Part of a small language model's weights.
Size: 8 layers, width 256, 8 heads of 32 (4 for keys and values), 8M parameters.
Training: a variant of Muon for these matrices, 499M tokens.
Each number is 128 + 24 x the weight over its row's rms, rounded and kept within 0 to 255. Layers, rows and columns count from 0. Numbers have three digits each. The size before them is the row's rms in percent of the matrix's.

# layer 2 MLP up, 704x256, rms 0.0859, rows 612-630, columns 0-255
115:076097081096142132134176145110121162171101145091153165132136161146089077115108185159142137150132083132136176133142125143089121115103104152095140129149137108082138137059187148111125131142136096095148114121108126136135099153115127104116104066141104092161122124108091192171121138113149090162148133146137132096145115165141144103103125121074122116142149106145115118115118128128137106145169132170123129116113128129080155117150137138104122121131124113123170142143162135135123135132163120101112131108118123123139155085127158140094106133103156161091151137143126119116125143134147143107115119170118156144131108146160113111161107129130167089144131154108148136160133094153162084118153066118133132133174125144148135134147080137132141127161119115136108132114112095102092143103140111
102:146097111125086115141135161103185132150134121132140120160136095163104159120123124101162186106139152105140119102120133155119104092156109140132092073171110163157113138140147089179149141141100107118142151088082109148132119144137103146144107123135124130103135129126123123142097110171145144116093150151118138121134131127134151156142132099132169115088146112070134152104143171086166094151122084121149173172139108132121140117136185144130098192134159103123120131119103135185114117151135148137143149169145143090128078124174128137139126121137137117167151123097113133118116140144151130164131146133151174096094115146121125136107158089168135117085134133133122143139112104141127125088104141125142169148099100095141141132119096148121128080159104118149145162145093130166110087145151112
087:165133132143195148168142175107101126132192134163127141108108076138095119092119130160098123127107111147106161100141109123118141134139118097144119147118125141105103095138123100119156126091093084124161136118109105095137111154130169147156110096109114105133118133161094166088118111091172106132155164137096140124124168107174124107187145154128130165123097151113138144086153111141171093119128149164120102103130136163127100107149141105098122169111141129147092147131139167077126131130139140080135121154113098162125158167152082141122099119096120146122144131119124147147120129155144134107121095172175139139100141156130121113138151136107111118140139164101091139124136133156134097103132125190141118087135130159166127108146137082150139102103129107176122112148162128136135147105125137
087:103110184149133128113140110165124142141084085118113152075107158139142146116127161103102130122103125131117155155109157139115161125158129108112136112148125109103144103177137164158153121108145155164125085098164124138112160166105107136169128129117163089136118098134128121094164114136182124145091116112095170112134131107114076147118076169094166128075115102105086069110142145109138130181098148138135132121132111122131133139145115170110109090147134140115136187111125133144131149164131131116130110150139159156111147116105114152107162133126101140146152095141135121137153120124188125113155107111131104139136164172182120169104125134089114140119151128133089139119101153143125144126115173141084145163127135106140101104100160132167121100116150155137123142132119156119137166123176119
093:097129159140070125146091172114128139108118125158112112124111165138172158130097113129134140109105126160126165099096133148130161145139093126089137129128167076139129081110115117108107113133146163160149111138137121133114172135110165142124144151128118099092156106101140124136151162151127170110154103122153110125115132097139143156159167148130163161107130156132131156155177095139119139124096124117122152111152114150144147158075155108165092115135104144120108093150096137139143140126103138100155110127101147117109139148136150080153130151160125104124125112092177118140128138098169149103143157163149142124135132136129108169078111144136161115138150145139088152087131185080096110115119135129150118107097166125144112135089144148184134110143100137158160080095126138136189156153104136
126:142144128127160167095133148118118141143124124121098137125121114124149123127077177122148115117123117137129141130084128097134147105121135156100142101115142090106098113131137163116122131146118145129121162095154111095112149144151162128128168120150131107127095147163100164134103142142175098106153132121099112121142117068133154136103103123179154141127107110074087119159147135093124099164143106136121162126097127151129093107143113132177156158130173107160100152080168127149135119110154116134119097179155096115132150079131109138087152124088155178085115150104147143135126111135145095125112135156109131099098142134106095136127138100147126120168096125136126110143092128117169066130132158127121118083155157136196133125148127117119143150104122133167097106174160163176119143137134179
110:099141126100120111102102104166145140159129187181127142122154149100147079094173148120153118138165159120159086152119144125107160143175144137114136165148110118145094103079129103087124139099123162132157106160104129117116119070104108106145186141145121132115127096148142121104105096114135080126093149132098137124152140117106142113153121125114134136143127119081147156189131139174150147108114107129145117088129141173150119106105116108141127149164146102090122142144144100131115146173128165101160084084125144161127120149130117131105127119142134135088124115098132139165156096123146110095125139156132120155103096129123122180133149165120101150085109108153143156112090104126157145094138100117126163137135100159146112154158129124145084167135152117099165124149142146117121085162138128
109:117123107113106156121124123141123136104101094149145136120113118142104149114142148106120103106173114145106131121145108159164164137159104136088167141092115123093149152089087111107139158098148138127144159136116090097117158126125093153133162085086166080146094101146160152118093117127173139161117104200107161123098125105103101123168121151111158097107088133103134150147126098142130158171146165114124129133133093115136094128111120138160145105100127137114091119117128133142127151105125145127182086115158134134124131142150160105139147125106148160118135118110144105163124092112125159138115137145102101152182104158112133152107173119129108134153097147110106114104140072138157128120143148138126130199100136118116120111158104068156139156072117172142124120079143136156130132122133099
104:103100135149149116140125102157132105115141116113137139119098150136117138103145135121076137087116113093105097139141126136079168107080144155118066139134110128083142114096129113140089088109092116141155190137120120137131123168109124141133090102127124132089093148136091148161109104141137144115138184130129115125146141097134116115107114097140136136116169153115143103159113117111119135072116142132109154107104125095137121139176122099108114131108156136150205143109169132117143168132132142132149129111120147157157130076065137143131089099082155159123159111134093129134093176148092106122150101088160119147148108100145107112132116139163117154107137121096168123144094117148130076129105142138124132134131161113132146096088139120145136160095129089122145138119111101134069106154157136
107:114137142127141132125147126138106138115134135088134154164100121142124103087099157141157135120139190097120094073108082093131094120146162132117166144129140140126119103115134128129118088103086116100143122147130076138146129135145140126110153125188109133163101148151138106145139135130073110095112122100163092110097162151165117115118130128107130152182132129172161101124125122109130122144084181140157087142144142108120151146159125150139128139111104109151132161145164163127124134137102140135112123098075113104105098108123142096101131163172140145121160160133121144118175099111123117137122140139070100087177139084114113123111132116131094099085140062117095112159120140138149154126105115160094130125157148099092115140093113152120134155100098090082106124125135111125108153144104107
122:141136147148147098148145150136128126053135105184131106152127114155150132097144121172141144144101157089150186136110139118163124137130170153121131082151092110116168107134113123148116117129148143116141168109149109111149171170116120140108150125145157130156139109062098086120122142126082101149126183155154077102136128145116102099155131125141109121142165129137133130141134132175087108135144125098106134132123094171123131130122152113136146156146130096149099165137153126114163111097085154140112115120081112112145146127149129128130138125119157093114110099226137155168113146128118109157105146106157100112116118135127154124097127149153146166141176098123119140104156128147099126122121096090178126106179090144115120112130124142112120111103114131146134104140129115120130168173143140
094:129131097138121194107187160166190104148094119123105132106114103099126105082059112114115097116128113135170144136148123124150110114152131170123138123126131096133140141124089112143145115103136140132105114146141090110099131114138140120120141117144091086154135196139118127141111140139118128111150126128193151131090099122149108102111101094108095130133144150133140127118143119141104188138151134177148131114113131132155109134153169091147122117128128111098121152171172108089100133162173101064128137118103139140097149122145110145134131126136156145139163165156133111109116119130131081155109124117157134132065122113104173141132129170131139092094158116112107080118156154107159097137132153127099120144144146115131128161100141133142160145100088096096141116136106162139089124113111149
075:098144072130079095140110113159120133159128085143121083149126108110148152078150154074140126116131124128147121086133140135115164137152127172116113145141124089149085118115124130171109116146105147126102089163123166142092144116152129132130103133072127128077132123150080119149115109115080151112143094147120159136137141125119115159132104116127125150152129149087146141135136125138164143174105092141102127154149118115135126143135172150102107127131141089151129148114152175088125118155113122131147133095114130157104133123088097133179139127135061145133068154092165105147097153090146131128119121125145124106137124115137159143131118153156113142148155163135158161151110130131118146150120120064087125104084092122123135145126146107141135126186099129107138109129117196119152115092106105
082:099159160161165096111169083130107118143174107086171147150097111130123104133141113136096126104118110178103109114115144104097148104127081115138115181127118144125132120120149112096161126099112114106090067135146128114153120137108149132173145085128148117104146118162136134168097141081139143135100110100125182114126129118121134094153145122120123114171127160169141119163154104112146136095174166174109129140125135106186141111138154122128155122105134135110142091154125108115131125088122125156116139130102126138111121100117131123152145088122121163108118129112137163107126119103145104151107105161094139152092168148157125113143143148146111160136147104111161139146126114117112102105141161091132160138158134083191104137097079155100108128098092159133117125111183101116150095114106108
085:164104125145121109096132132117108151089149111147114104137139146133107129154138067141148182108132133139141152111146135115130134132155167110110117100140112099144145135168099092160077124156141147129107144124144145134140130149116120096094101167143096153114139158087130087121092097142121150085137170139163138114144131143142111108162110065148102112126116157117118125119122082155156132148127102124123125136129157093143143123140120093119128135083148108121150163146149141147162120096107125130124116106145098121143050146131126127144090116096145144142120104101151135106127162081156169125107115139122140158132162165104133102096141106095175135140156138169142088122152173122170148097103194184102142091118113127088110171162153117131120107137117099132117143140128143118143062111121113
102:105160101128155132116119127165129103132142096127162118145096122137090132098137138129115124137135092128152113161132120122079140143111092121117157120128126163170110131141118158143144111166118122130161110118150109142111101176162119152095061076136082090114109057131124141126096144128152121105098122105075156175124140087151167158114119114128185133105149120080111158096176160126158117108146142152134079108106157145149103125106128163164144130142103163081126121141102094118141097153169173133095132116081127118156097137130130105140112125127113160133130149137092129121156154142116109124145109131139151102171131108146113147160136173074134102150138121154112109133118135139160105139105119106137123126124147076156124093157148122148106145145169116124107110127111140181121143095143114
112:135097115142143147127131130155087097118124101125084138129122097141119152101085135135109127144105136144094134131119137146106098134127103097110137151145191147095163090154119108154155130103144174139109139101131111117168139128145131177140142137131135143119141130164118195154087137104144122107159161141173147119080120133137155108124102074146148161164147149163151151142150143122104134138177142120138086091167159116093151150120164143131173122159136120149107120114133123135156103111112132173163115109125070154088139126152133125094108155113148168162173110129145121153160133121170099112071113124107162112129112117101128107110124159125089131118114151132111098126136099115150134107116131171119140162138049134150092082156125102135128127136117135117113071128119111131134114154159106
108:096101148109095134085095122130067184120152144153110106132121136111152157142092109115111133161136117099104164151106141120130092121119129128102111097152100136116154168075121137099101126133151126085157098125153086125145116137139101099151110121155123084159128136138153123148133134150117105141166126123151145137127156154105127136150098175114112089126090118105123120161140155111155117145144120124129136131176109127125113110147113123128137162109121104130113153101083129144088181171120128087111140130117118106130163128136070158116153133164154176150137113080124128120112103110135090154111174103135147120152076170118107129143121142110192097116094137135176149139085077126150131135147144144118109135178143118132118075113138109146086112113153147104102131171165136138116162134153124
090:118145144118149153140107107139139168091106132142136138114135149134092104130120161194120112155138192106160111143138126106133135142106139130145090118134187132121111119107120102155090162104157127137130112149117156125099130095134131161116129122092124076106088135089117148134101098151115144120123132137122115176134105163148143121125155156097109115187114102115121147108124123117138138124105098152151130091138125127143108099107123139087130091135159132124140132115114142137103154121139104180157119153116105118111142127129099112174149107106133159097082100096140116141105127119140179146110122156122101135166121133152178137148102092127107143106157184156140121168103129182111156131141119096127048130118134107162159091156136134090128103137149157108161152155203099120118108129159096
# layer 2 MLP down (transposed), 704x256, rms 0.0464, rows 612-629, columns 0-255
104:133154151134112081170086129115139122128120119127097117138127090130138150136125095116142119091119178090117115127152146141142120114155153111103123182107098129187117133141092107117146140112098150145133123179149161099147139129114123158167155160182169158104143127158154074093145139115104147112120115107150088173110131091152113136141174166161139152115092139158120134137155119132129136100091124105124119110113138180143100120122113123102140172163129128117076117099144138109093105108062116095101112153174116137123120153140149107149139121116094077129130117115128157149158141094099144160133105128123133126077137163119131131107146120125102123119109123161080108084130106121107160139134171151135139121115157158115156120093183159100154138106128147160115146146130166139147093144122131
107:118088110075166169100063118110146112146082140131114137114154125143141101160167105143087128102088133112178139130111150114135112143087174123087170133159145139106142145131125160139122146145136122131174122128118152145156080107134130086082116136136127179158098108121153125127125175109117131138156119120140106115080110122119146129121166132118107121111144134088140110134093153142111096138116150137123115116136143121161173165116101126139139103092120141140152099084130118121136103063114082127143160116139145162159142142090140157112135164140153129105099107134149125115138118114118145107136126106151152184119112141160151140146130116100120153118118121162163151081113138119084134118130161120131131096105145142095151135138133158083157123100103158157141115094136065104104173102085102
094:127142142147121090082101074120154118120106117087129084158126111152174112140107101148138150160129150120123109130154132123078118114086140126129116121138133111168136135149134163138121124123162143133093151160177110144117116142144109132090152150115115110135139140124147132139137127151079145119150120135198083091149093168103135120137091109126162097152127143143132121126096149132082115152122135111150145109167118109145139143124118132168136115140109147126122111138089112138164139156141169135115136109151154145151183065109153146118164124127133141157116131108122115107166141057113136158157109087104112165136072074096182132116131104128138131148102127132149132178143089142137135178112106082115128143114119126121151144130121180148126068143133130087149109108136107144110099118166116
088:140117100140100108125112137136158144131168164151149128123113121107123123120126118143095125126153156113116086101150119123100077158131135139148134150127126175146142133128123093102146123121075088061116114146121132115170102159143139159094141162104134149174129113128134125153102121083088126169186151117134049104135149138144173100125172127139119146102089173151125157116147122121139131096128113135112100123137163145110096128136154094148121153160132110129142099168100166152133102108118140158154129120151111191147080101111124097119114192104147083129140121132137145157091138115087127147093186147111136144164158119134116143145109127160147144119106122130127138129098133132152099109169149112142098135126134150114128136171138102117139138134099106105096192153144125130125141102092103
097:146139122113158156078150110087113145109164154091099123128158071079111132115163138124116149133137079125138124149106102139169128106171156105103146123082094152121114149106128166144131138133066153137104130128161144105151135081134147093147106143090127160137107139118112144091090137093126138123156116136105139118109132138112120110109115098138123141140091157136109128103118124093126148121173147154139195100135077108144117077145165107143154164144120143118096135142152117098120160165161134127143104133159125092165113115096130126103105119133133166157152162144092130132116123157131117142097113138073103114113143106113143087114158120105107117156110108095109133120108090106117130134118102133120101175134111123065083126165130119086151128159158107150090125112133124164109103095127154
104:109112115116131154156079112153141142136133164129108124111149155104144117150168092076093130203112111104145103090137125144111117125143169126126122159151095125145133135126122123146109153117183130097149131127145131142111158126094121122119102118187139130140100119102122122084126149111113137138134135135143156131134130184140113122156127113072103119114155151164165115143121117158143131076130155121137112109145129142124144125085131105132143119118126116106094087105131145143142145126109158140159136124143172135137155116109157177166076122145143115140169088138112084106195136166108114146129101104163130158112103158107110107136131117143134123112140109107129177130151130137093183116107103121122134160131102132086111149074118135160116116171110122109220106098154109090142145118138156
102:140149155125130107139160118105133113115149117090114116144137130133073103135146149145108112101117108124113168150144148128139145084168119123098146130161136130114188139152119148139116111161107127145107142135133118168156094129112098132107072121094114124171089123113177156128167135089134140128154133132161125104111118092149153161085121155107133123094089134134145104070134104073150092096115163155092133143112105123113137111128131132137130128099131153154130116079137140125109112091107104146129078152087105091099124111145149134170109125118093109165089132129110121141144169122170142155140108138180095105129142097120134118101083135085156139138153154109135088169124132115099155166140189160107090085091112130101113122145163128133169103142105145117132115116128113096169128131148114
112:126132175151144129078115140098119146101140154084161108127148135118128157153098118128084140138135132116119137140124141116123085136129130124162101117166127116164158129149152157112131124159143101114150123126126132147099124124106121122109128152177118118127170132144096122119120108128165116111158091080122120098125125098092134175141125170139122147129139118159119114132132138140104140087137171133143105121165151141099109154133107125159149118169139103156096071097125132137137104128081123111069121092145150171127172149064120141129158110141132102155177126115128115115106111119093146163137149128142152142139119160131085069100090105162171116168153104146169176154112143126121092146126059118120118136125117116122142151148094096063084175111127133112117126125106094125154121105128161
098:153112134118112129148110163100108118143092112139096114149160098145124112121115094154219117143138178165138147103112143110161142121130122104124193136139145114160084153131130112122149123150163156161112100148132115144129130156134158078147148154118127168182109112142145138104180126146181122121134061140155136132123123151123154148113091139123108092126085109167104131114134151102140128165144145114148160183129091147114101123102100147145140141141085123179078101131100078140113100119134136106110124116114134121108146136176121123124130154142093094119147142118146133125134070137132179141135136117125162114134098164111126157065147135110124078138102153156101105106130123118128128129148096101158130127108102116133139139139128166139159097117111141146138130135121096111168165119129118
102:108113077110130168128131114110131103144118097163113142093134173120088145117158106134145135127138153126128191173147164137094115138092123112106141109133121123102098087136131114115138155129139120167111129108144191136117125063107100102135131145155117105121100111133118131112126131126152160129129151165098180142131084112102076108088129124105144080110114121085152153109137131106121139109145095092118168100152115128161111096078138143114123103143142139099141084146180119112122122112134096140141118166169141126123124118156111142129129080102115088110091092127142092138117151164109124141159121146195112138112115144117132120156128125136113112161150147137166107115126108162075112083173098106117121137114125130126118119143145152134173098186162155143109113136103132110145169140170126
108:145139120123106174106128158107127136163144107115114147133161137126137120137171115091138111127166113151113115143119130163092157170102119103114098152118163105074106136135115102117117109137140117147160108091121122129161105148144125124129122141072093134092115131184128121137116066111115109122105118099147139142144141076141132155112146109131116145129132153056156106156149149118122154141126153148115116160120136082103134118178120140138115108096119130108151143099150133133095154167198098138144125119133158127146120134161165098162092147114141176134128150175141138149094117105122118155128136166125134123097144145139158137138128100116129109138130123107138104165160128096146146135096126217118132143121129144126203130142103145133097147092107084080148161135173125111108125082118122
099:114125129132108131114090154136117136123148129138131127106110125147117139096108135154110133097122162140139122127128096156121117139134125125099133140123151146056136109127121126122152126125163141158121091140111171123149160137140123124087151174080136161162170136143124138131133137144189110123123171117094106112118085142136180077153149103113115132145105100066168129098104125126155125131091113082112127159097159198130098141139125157148153125119148158147125128137133160174123127090091161113110128146156130075144096113128086123168106161143120106136123118136090116163096132106154110094147102132104113119116141065148113110158144116177165133165128123116134119125138126112118107103151090093163107057124119143166150101092100153110137140123142147107165170095117112100133125134151133
087:104098172117181161114126166108146111127111179133133115129149131158145113122124115122097115104114110146122114105136152137111115141075124084141148152141108111122152145161156127116162127174147144095158148143143143106139134155141113122121131116071085115175146108131145131136129111131115134173148167134145098102135105143084114095168128154125114116110090140166178176102165194089091110143138138152164155106174129100135095099181113131098137128122104159125099107169137092151138113112118133098124095111133153121114129121143109109110102148098158118100177131181114134132131107133138127098117097142092143139155141133124111114109147119095120113147107135151131125155139150134118196124156137125185135128134154130103109143116118095145168128111106138134156139132139084123154192169100148
087:138110095089181134102125149130176145145122115149075150146120140147123159147159144118143136146125154146192139140148097126113176094129143122137136107129147148152115101132130120142103107155155147113165153123086141115129162087147155158116124151094124128150099099146140149112110115150115128111183132130153137112126095151097127140131142138119125146096160123105070168132111154134135138200130117119135161161126120146029139106131099122100105166162109096122116145123109116153171125134121138137161135121129121123105126126162099104124168152142108106123128134095136147129127119136147136092157158114159101145134081125109133165154110145139136090131111154142107097146123159134105149154139131135141122109111111150104156121155148129169101082130140102110159167166115177116150148042129137
098:119126147114115120116138135110129076146123123129148143136089094135103138118154123088125098129121137086121162145138129107108153112163162135135166105143150173134121161180152134122136082161123141137137118166118142122167105151107103074153106055109168100155112140135102165142135145106174127130108114160128107119153132121122124144122152138118144110124154150104164148138158092155145157112140188151146147126136133171127113126089116160160079082134147112131122101146152150115128142160142135114114128111125100113108147104128126155085136122154084110123174096141124110150106105139101161188185099078138111128138122130086132152113127146176133138109164137113137130123145129116167110134114120106108131110107145127155130133089131126122163167145175115075123173161115134159153172129126077
102:160129102112090127124166146120107117139096122072111206150122117132128116138098132123131114123136151141124159100112123165132128091164119147155112143113098134093139058092133100088140124079133129150114090134127134090126154127128137109178126110077153108135160123146124131114149147107106131150167170119180102092125162125124115140140132102135080158117114148140141102145120095164106143122075148087133115165128141102135102127190113104057115118090170121119128127111118155138149140158126136152156080124165140146125126106130129146126148134078147100143134098112125168169105129105101109100155138126122150112123143106099123134119148104187099121122128118107145162100140136135110118093149181127096135153143130181091137126096110133131115133089118136125146144134112124101139097134169127
106:132144103153118128142139121124199142165118143137157148149114124073182125077102132106125164145096108146141091133134116134146133107128125142154081092100083102133130113119126145128080119096139113135126125127120132167143117152075179106143144135082150117149105154110160112108147139143138155152131108118104118123129126130108135106132104115118082119165121061159127160147094141122113149129105118125110146156149082134150111122133112083113102109155096117102143134085136139150117140155152142077097116110172130121131098107167139159131154151138066123096095124129095121130084128147090137108155112184139127132151167128110199165157101150147128135106124097087111142130139084123151120169093092132133160123107116151103152106096145116104112142123139142143123143150105092126124140098128138
100:158149104158131135156176145111155101144116144113127157176161148126120153139149123139162156074139109173147104123139147114120172122136102150136128161070137132149102122141104131146160144152140138121134119183111126134112152107133134130117188092103135197142145122153100145116142141109130157091102090092110106137141152096109108138114169072132124148115124135146129168095102122108075139153109139140115110130125155153130146160120119114103120114124141132143104093150171142113163096110135134142145115121163153138132116141166159095103130108129109091080101118130119124139140158149101155129138087195137170099099116056097129146120159123172120142134158139128123107097123199114126100098117134110124135119103161144149139164115111142112121145122134131128118152071091123108133107112098144
# layer 2 MLP gate, 704x256, rms 0.0869, rows 613-630, columns 0-255
106:119112104109134124097103133077076142116144152110108071120156154175138151110096138073139137135139153121129158107138105120130128119126128137127122165129089174132122100114121114172117127177097107130134087112109146141111150121116127125121094163127144140163138111111130103070126131114136124136129103164133148120145139105163151095119192115135144105149111122087148132135120131133143116133103164139100126134148074169137114147130071118123097141139150102072185111084142163142097122121129132129157140149122112150155094115134108132088138103098119141133127120087114140114137103131150101129126166148161166143121107139103102151075097123138109163150135134158139138098105174153153097134099109170152127149172138157083176073137130122169085130143104107142141126105154108095131133168138142
091:168157149140186134153130176123089140129122115170098110141122097132105113117134119120081160116125093147147133133131135131154151142167144085156132162100121106107106125152088109118116167106094107115134107121111149092095122145106119087149114076077178138122114117145136132127136195084161121145139161119072150134110109133151093121134130171115107123096088168117109145109140146092155111113146158178094104112115118130136126117117156096102078161115154133134115114096129150087143092124101146109117130102113111131094143145125106129117098149107063123113129108136138134108115141170137134100133099112155137139093149130143141182160117154127110102136124148156115156132135128114153120175152072159175126096135130152142143166133146089131164147140103168149118126115166130133118118111127110
087:101127154095152156151150121137129138138152115120148100102163101140132117124119102160088121131134087130124176150098113104140110098119137134145112118124138097147142153092133163121167094096127140178141096132134112134110132105127111108124159119134150093092094141124096113167157188153143103109145136156115142120108133171125096158121111166142105101130157096118139147158087131103100112120111159133122129115170079148115128140090103149118092139144127134131128140110178098121123174127133104125114147150115140115173178149149137120102112098137116170108171105109127145093132138157117142122129139097165162101108115093112152106115178111133151094159150104125150102087131129078134123152106063110106081108089091160153126129086102135097163149159120116170115091108109149151151134098101140
093:172116156157151163106143169169120132145103099151104100106108126100143099105154133101134114168159169091145110134116141121141124133152153092137145108106125135137108094168158125133155132142139109106118121118126120158123143139148130135152104140123104120093171113104161130089106077153137143118103122144105083122095149113147138083124075145160101103078102168157122154140136169160110090124128173141110138130142115133116113139122092147125159125140103150082146103142112129125149134105131177160123138141169144127094143139121121126114120128097150123153112140149113113104152108143108122158155144154105112136147135121092161134140086141106144143071092138127124062106153111132142215126083111117092116128089125128087152088115147095114130125127131097081131158152113093097121160085117124
120:161143103105132087113152133089103123127101125106144072086076145111107130130149116160162139146134138161160147102096150129124116063158107147152102127154146145145136135126146168123124141158119178150102129123144128118096136126129117126102094177108113108134101110151088161124144142148119116092159108132153158147137115134108145162148107156100143146131110123128138118090124160095124130139121155122093134132130141106095146079136091098134157116145112127134138130180106108151106140160115115107105146120119139138171103131149121156117108141115121143108133131104117152128157113091081132112089149136204134122115103180169091143170160124140149130096130106147113146135090151151172141121133165125153143120158144152135145115123133108107166128108178164143078120118105155184110142085191136
105:138097136128161118111159137121149136140138124101101119131086151153109126115112111138084107135078163118150148135151145152109091085136132121131090163109165108117165100159142157140131147149129118118132148084117137133176106164050135166120124139132118146146134156100153110163134115124119148111117143158176088144144129117165137124131131150122135127133149124143154097066120135096110114088103156129129123153089096142145110133153147126121153160141142149145089099086115114139117139097141085162132116142084108107090130108115128151183141113156128124168132111145112133092182127141150131124119158137171134117084181103102129101177122110140092127132097133127159103133112155130133162157112120123161129141137168162141159140146161145112124094087117094190118154127125073086128115103133109
116:148103113123127135135107126122110130091146133181117118125140116172099118128163110159121127091146108066073155130161121105110102104158137141148113136116103126142122123122137147097125165145153123091131124126145107120150160115109131135154158121139163097185148104103157118129097129150097131129140140147107146131109114063138140158110125116139124126093178145138132093163090162114126133110113134117126065186100139076073171119127113132149143130130146138128093095118108173085148124104121114129125145124163125131133110180087095120106119123130142142128127167125132083162151159167073127103138128109115140159158095128115120157098134121155175059177115092109154143144101120114130119153130144116124132145130140130123146133153109147125138110115109175164094092126148122134166122163149088
104:108111149154132147135089163137128166155188151152138142131140129157165099152128153110093162131109065126132151138148153152149086122194122083162130161102124135140114150110120142109118114158149135140104141081159158103124127062134062160092158153089103091128137090109154106126126119181123139150147114152096122089108156141070165123149155126123136124095088121119104091123121133125132086152135087125127089155134155117110180145141090137142138149150148172123071121125147148141107157143175141154133129144136126129108119158122095141104120117148110105103137145120099099112137157133167115116131108123127128143115143088142119092129184139114151112119180139140158149141149119138154139118133084132122154131159145110112132143130123148112089111126146129099133126154140140170150116130111125
102:157130087173135118118112168129131116138152102122137129137133081174155146127127108104120136106132079152122113180127110124165126127147112117161095133087124133167128117092178146128110142152142084126126123112148122102170128136143128145109120094141134114168136161094175127138101118126178089085138155126147158098143089103151138131114135133115132146049153135090140126142105163195136115146093120150137120102129096090159133140168146119095073140131113107123132139102101111139122145089159151125165135120156136141169166118107093197112141146141146125121115093143125145155104108108117157131127110118160115111133118146127135136140159114123143078135139106095158156075136131117107111175134126139107132163179156178138135147129163119132124132114143157121161120135152128148175115145163130
107:205153135130140122101129138118117136085142136152086162166160134102175094131154111103092124143144189119087169161091141147101154109104148123089105120109125118131101145097119117115100124110144111195126084128139125170162181158138164126105144149152140179107179131148114125144146134110114118137128120088155099125135155159152121119120110084108084103145151141125124108162124123109087168123134112149116124156082142089134129121113135135148125109152132107128151128125115131136123088134116120158124148152097124139118138107154138108140148153140171164086112106171116150169149137129108149121122095136105130113119145142136136136111135064111187115169157120116131104101104114137123116166109163148135128167107137117109150142125130130110146149082136088122130127142137146189153128133148083
097:102150109161114105160118150149167121182149097139138135152131133120104154156112155128110098157159125113129105115129160100100100147100173109127109130144128115153143097096153121132172131122084167136123172122167075101137082115126082096125117122153092128120120115088093111145121140134137110114117131136126123117123090095166166146088114156112130144111148123130119141148134115089121144131132147098134133117106102139125076129172148140065074120149083118136077174132115142107150120075160088136110148163109140150153088126113111155120139113098099128121100117125130161112139110082134104103133102131097153089123102159120106151107146090098117119123164114103114114159142133137154113161133125096148172201107111111099120137165138127150145153092144124129142094144134153154099131114126091
084:115140091126090100120118090109085146155129118133102121148120085131128137077133140092147119118140153143125133092112131119107165141143127185119112133114124125113088129141111122131120098125083151122086080165120139139087138120173157124123111119068117156133165132122078120103132158096130127075117077139139142144127155112115096153144103097131115120139137133105149123136143102105145135127133102099123131117087109143136155131094129117147118133142148088109139157115154192061091148145109129123102140136134088162115114120122091117137119122161060107145117153117146080148104156097116130129122143117162148110127123140144148142135161154161115154106181139095167137169104133109112089142083107079092095115086099116151171130134150147096114155170117136109116115146121157161140123095122118
082:116139146162152139172114085148136143124131117120111144147162149064150132134112122136148090145134097130139119154100122179151135111111135085174165131142138135139101108129117129193105134150100100094105150132086091139122106151131152118113127097107102066144118122107105126138070165141096104128147141145109122130149070118110073123150137125100150172133175137166142188152182126122164128118130106148113111100133110121119155100104134130093088173123105109096131140115158104116161195164116135079103123113122141105147098089149151152107166152152141120128128130122126155126097147136141126108157118103124127145141122128115134162177105135169142133119171111152125122142101138141130190125135132114107110116161136146117106148116125123122161130123114137136112106103096142137104175086123110
090:146139112137100125118123136155150113153165072090173126097109097071170135134129142101094124094072138148110148106126149122131103118118136129158095097083149132131125112098137196091122144101127124124136177118105125135103128112118117142137172136092145159105137113142145138159126151115127092159124088150158124146120136132108122134101106158118146110138084117137153163157159151137168136117128215087150150161143152132125118151154143130167094110123118135158145119115115133132083131099145109116151148084148133116131122111127097135100179164138117129133156147141124067139140126137113103135131158088149147122143147131120111190099164122093105136119139142096110160169125131122140066166132110086159128156133151123162147135101148162122118169108128157143095119116130136115104154117104147
100:072146107132132114128120180101081133136134112102120138125123151076098122137163078140140092124121152128115120085114130132118152124123091126149178142106121121127149158137142138147120118155169156082119117112188133166159111127115119141091097117135074166119174185118132120146082115106125138121161098091153106122143102133120161121134106148157119117105105200139096134152106152160162133151118101175106113088117113158147135133123131118137124122130151151132111103082137134135136105098160133122096101139136134112155120119112112074131109104150110140133064142107125126109122126111134125163143093109122107134127148139122125140182145127132136148098120132133150060149129142084112135135153108140116140110088116099099098118150147070161161124180098158143166148116117143130136133080134143
111:126144145142132105222122139126146088142147148114151135159090132136119105095133136156151111122097140138139127118150124140143124131125137059131114112097158099150136156094139130076100110100118148115147130122127149141119107120106153164123139149115144103117097137117146134156145161127141121101079109123097083115103134135160140140148134115115124119168136120134151177117154131142116129107100129087162150151076119102117118111159181116111135121131134147153110161117117133178119116142141109111080093165136132165146113125094107162085120132155123097063129172136178125159102114159138110139103105156094136158161163120093187111135122146133103112159162112099170139138147112148150100102093107159147135110156080098159150134119108133109113112105132153145119138150124147111073162112156110
104:171178110145134127107140131131125129108131152083150111121120117201144104164156167099101121094123112172111087153142099094150144138153070131068100097136124107166098129096131098125176123136112134125122123162138085091120166161168126139161151104087087136121106085112106124157063138122117120111131130127098149131138110135113120123106142125109103105135129107084154130153134121117114172149129170124140165120105125125156158159107109130121113161139084084112124164131143103136122088125142148135119131124152129106186098105132111073149149133139128103129160115124106100142172084151114168112141122119097111108088092121133083123092146114141120127126122075122143135149125168115077125115137128106119139152143120108127137096119130151104107143108086127149085135105130144150118146139123124
100:147163111143108120139134115118138085161137084123118090153098133109141128140089077080109172131104135093131140099124154103111098098138127153111130121133119152133106077097154167108149131116152139128153104143123101159144103143137147126133115097116097147115174172117117139134091112110133116148137134115154131129118153096111155175109146137145129143078109133118144142142157108119128116115129121117066164137158144125121097103182148133152126141148095071156086130143162094114125117104090117100097120155136195133138118162116133126114079133131123134132118153165121140067144121088112075157115126167131128119107113141164097129138115127092135127099109134094136136151162130122120088128074122186130134144143123168098167145121108160112114132093096117129177142112071121121107154121114153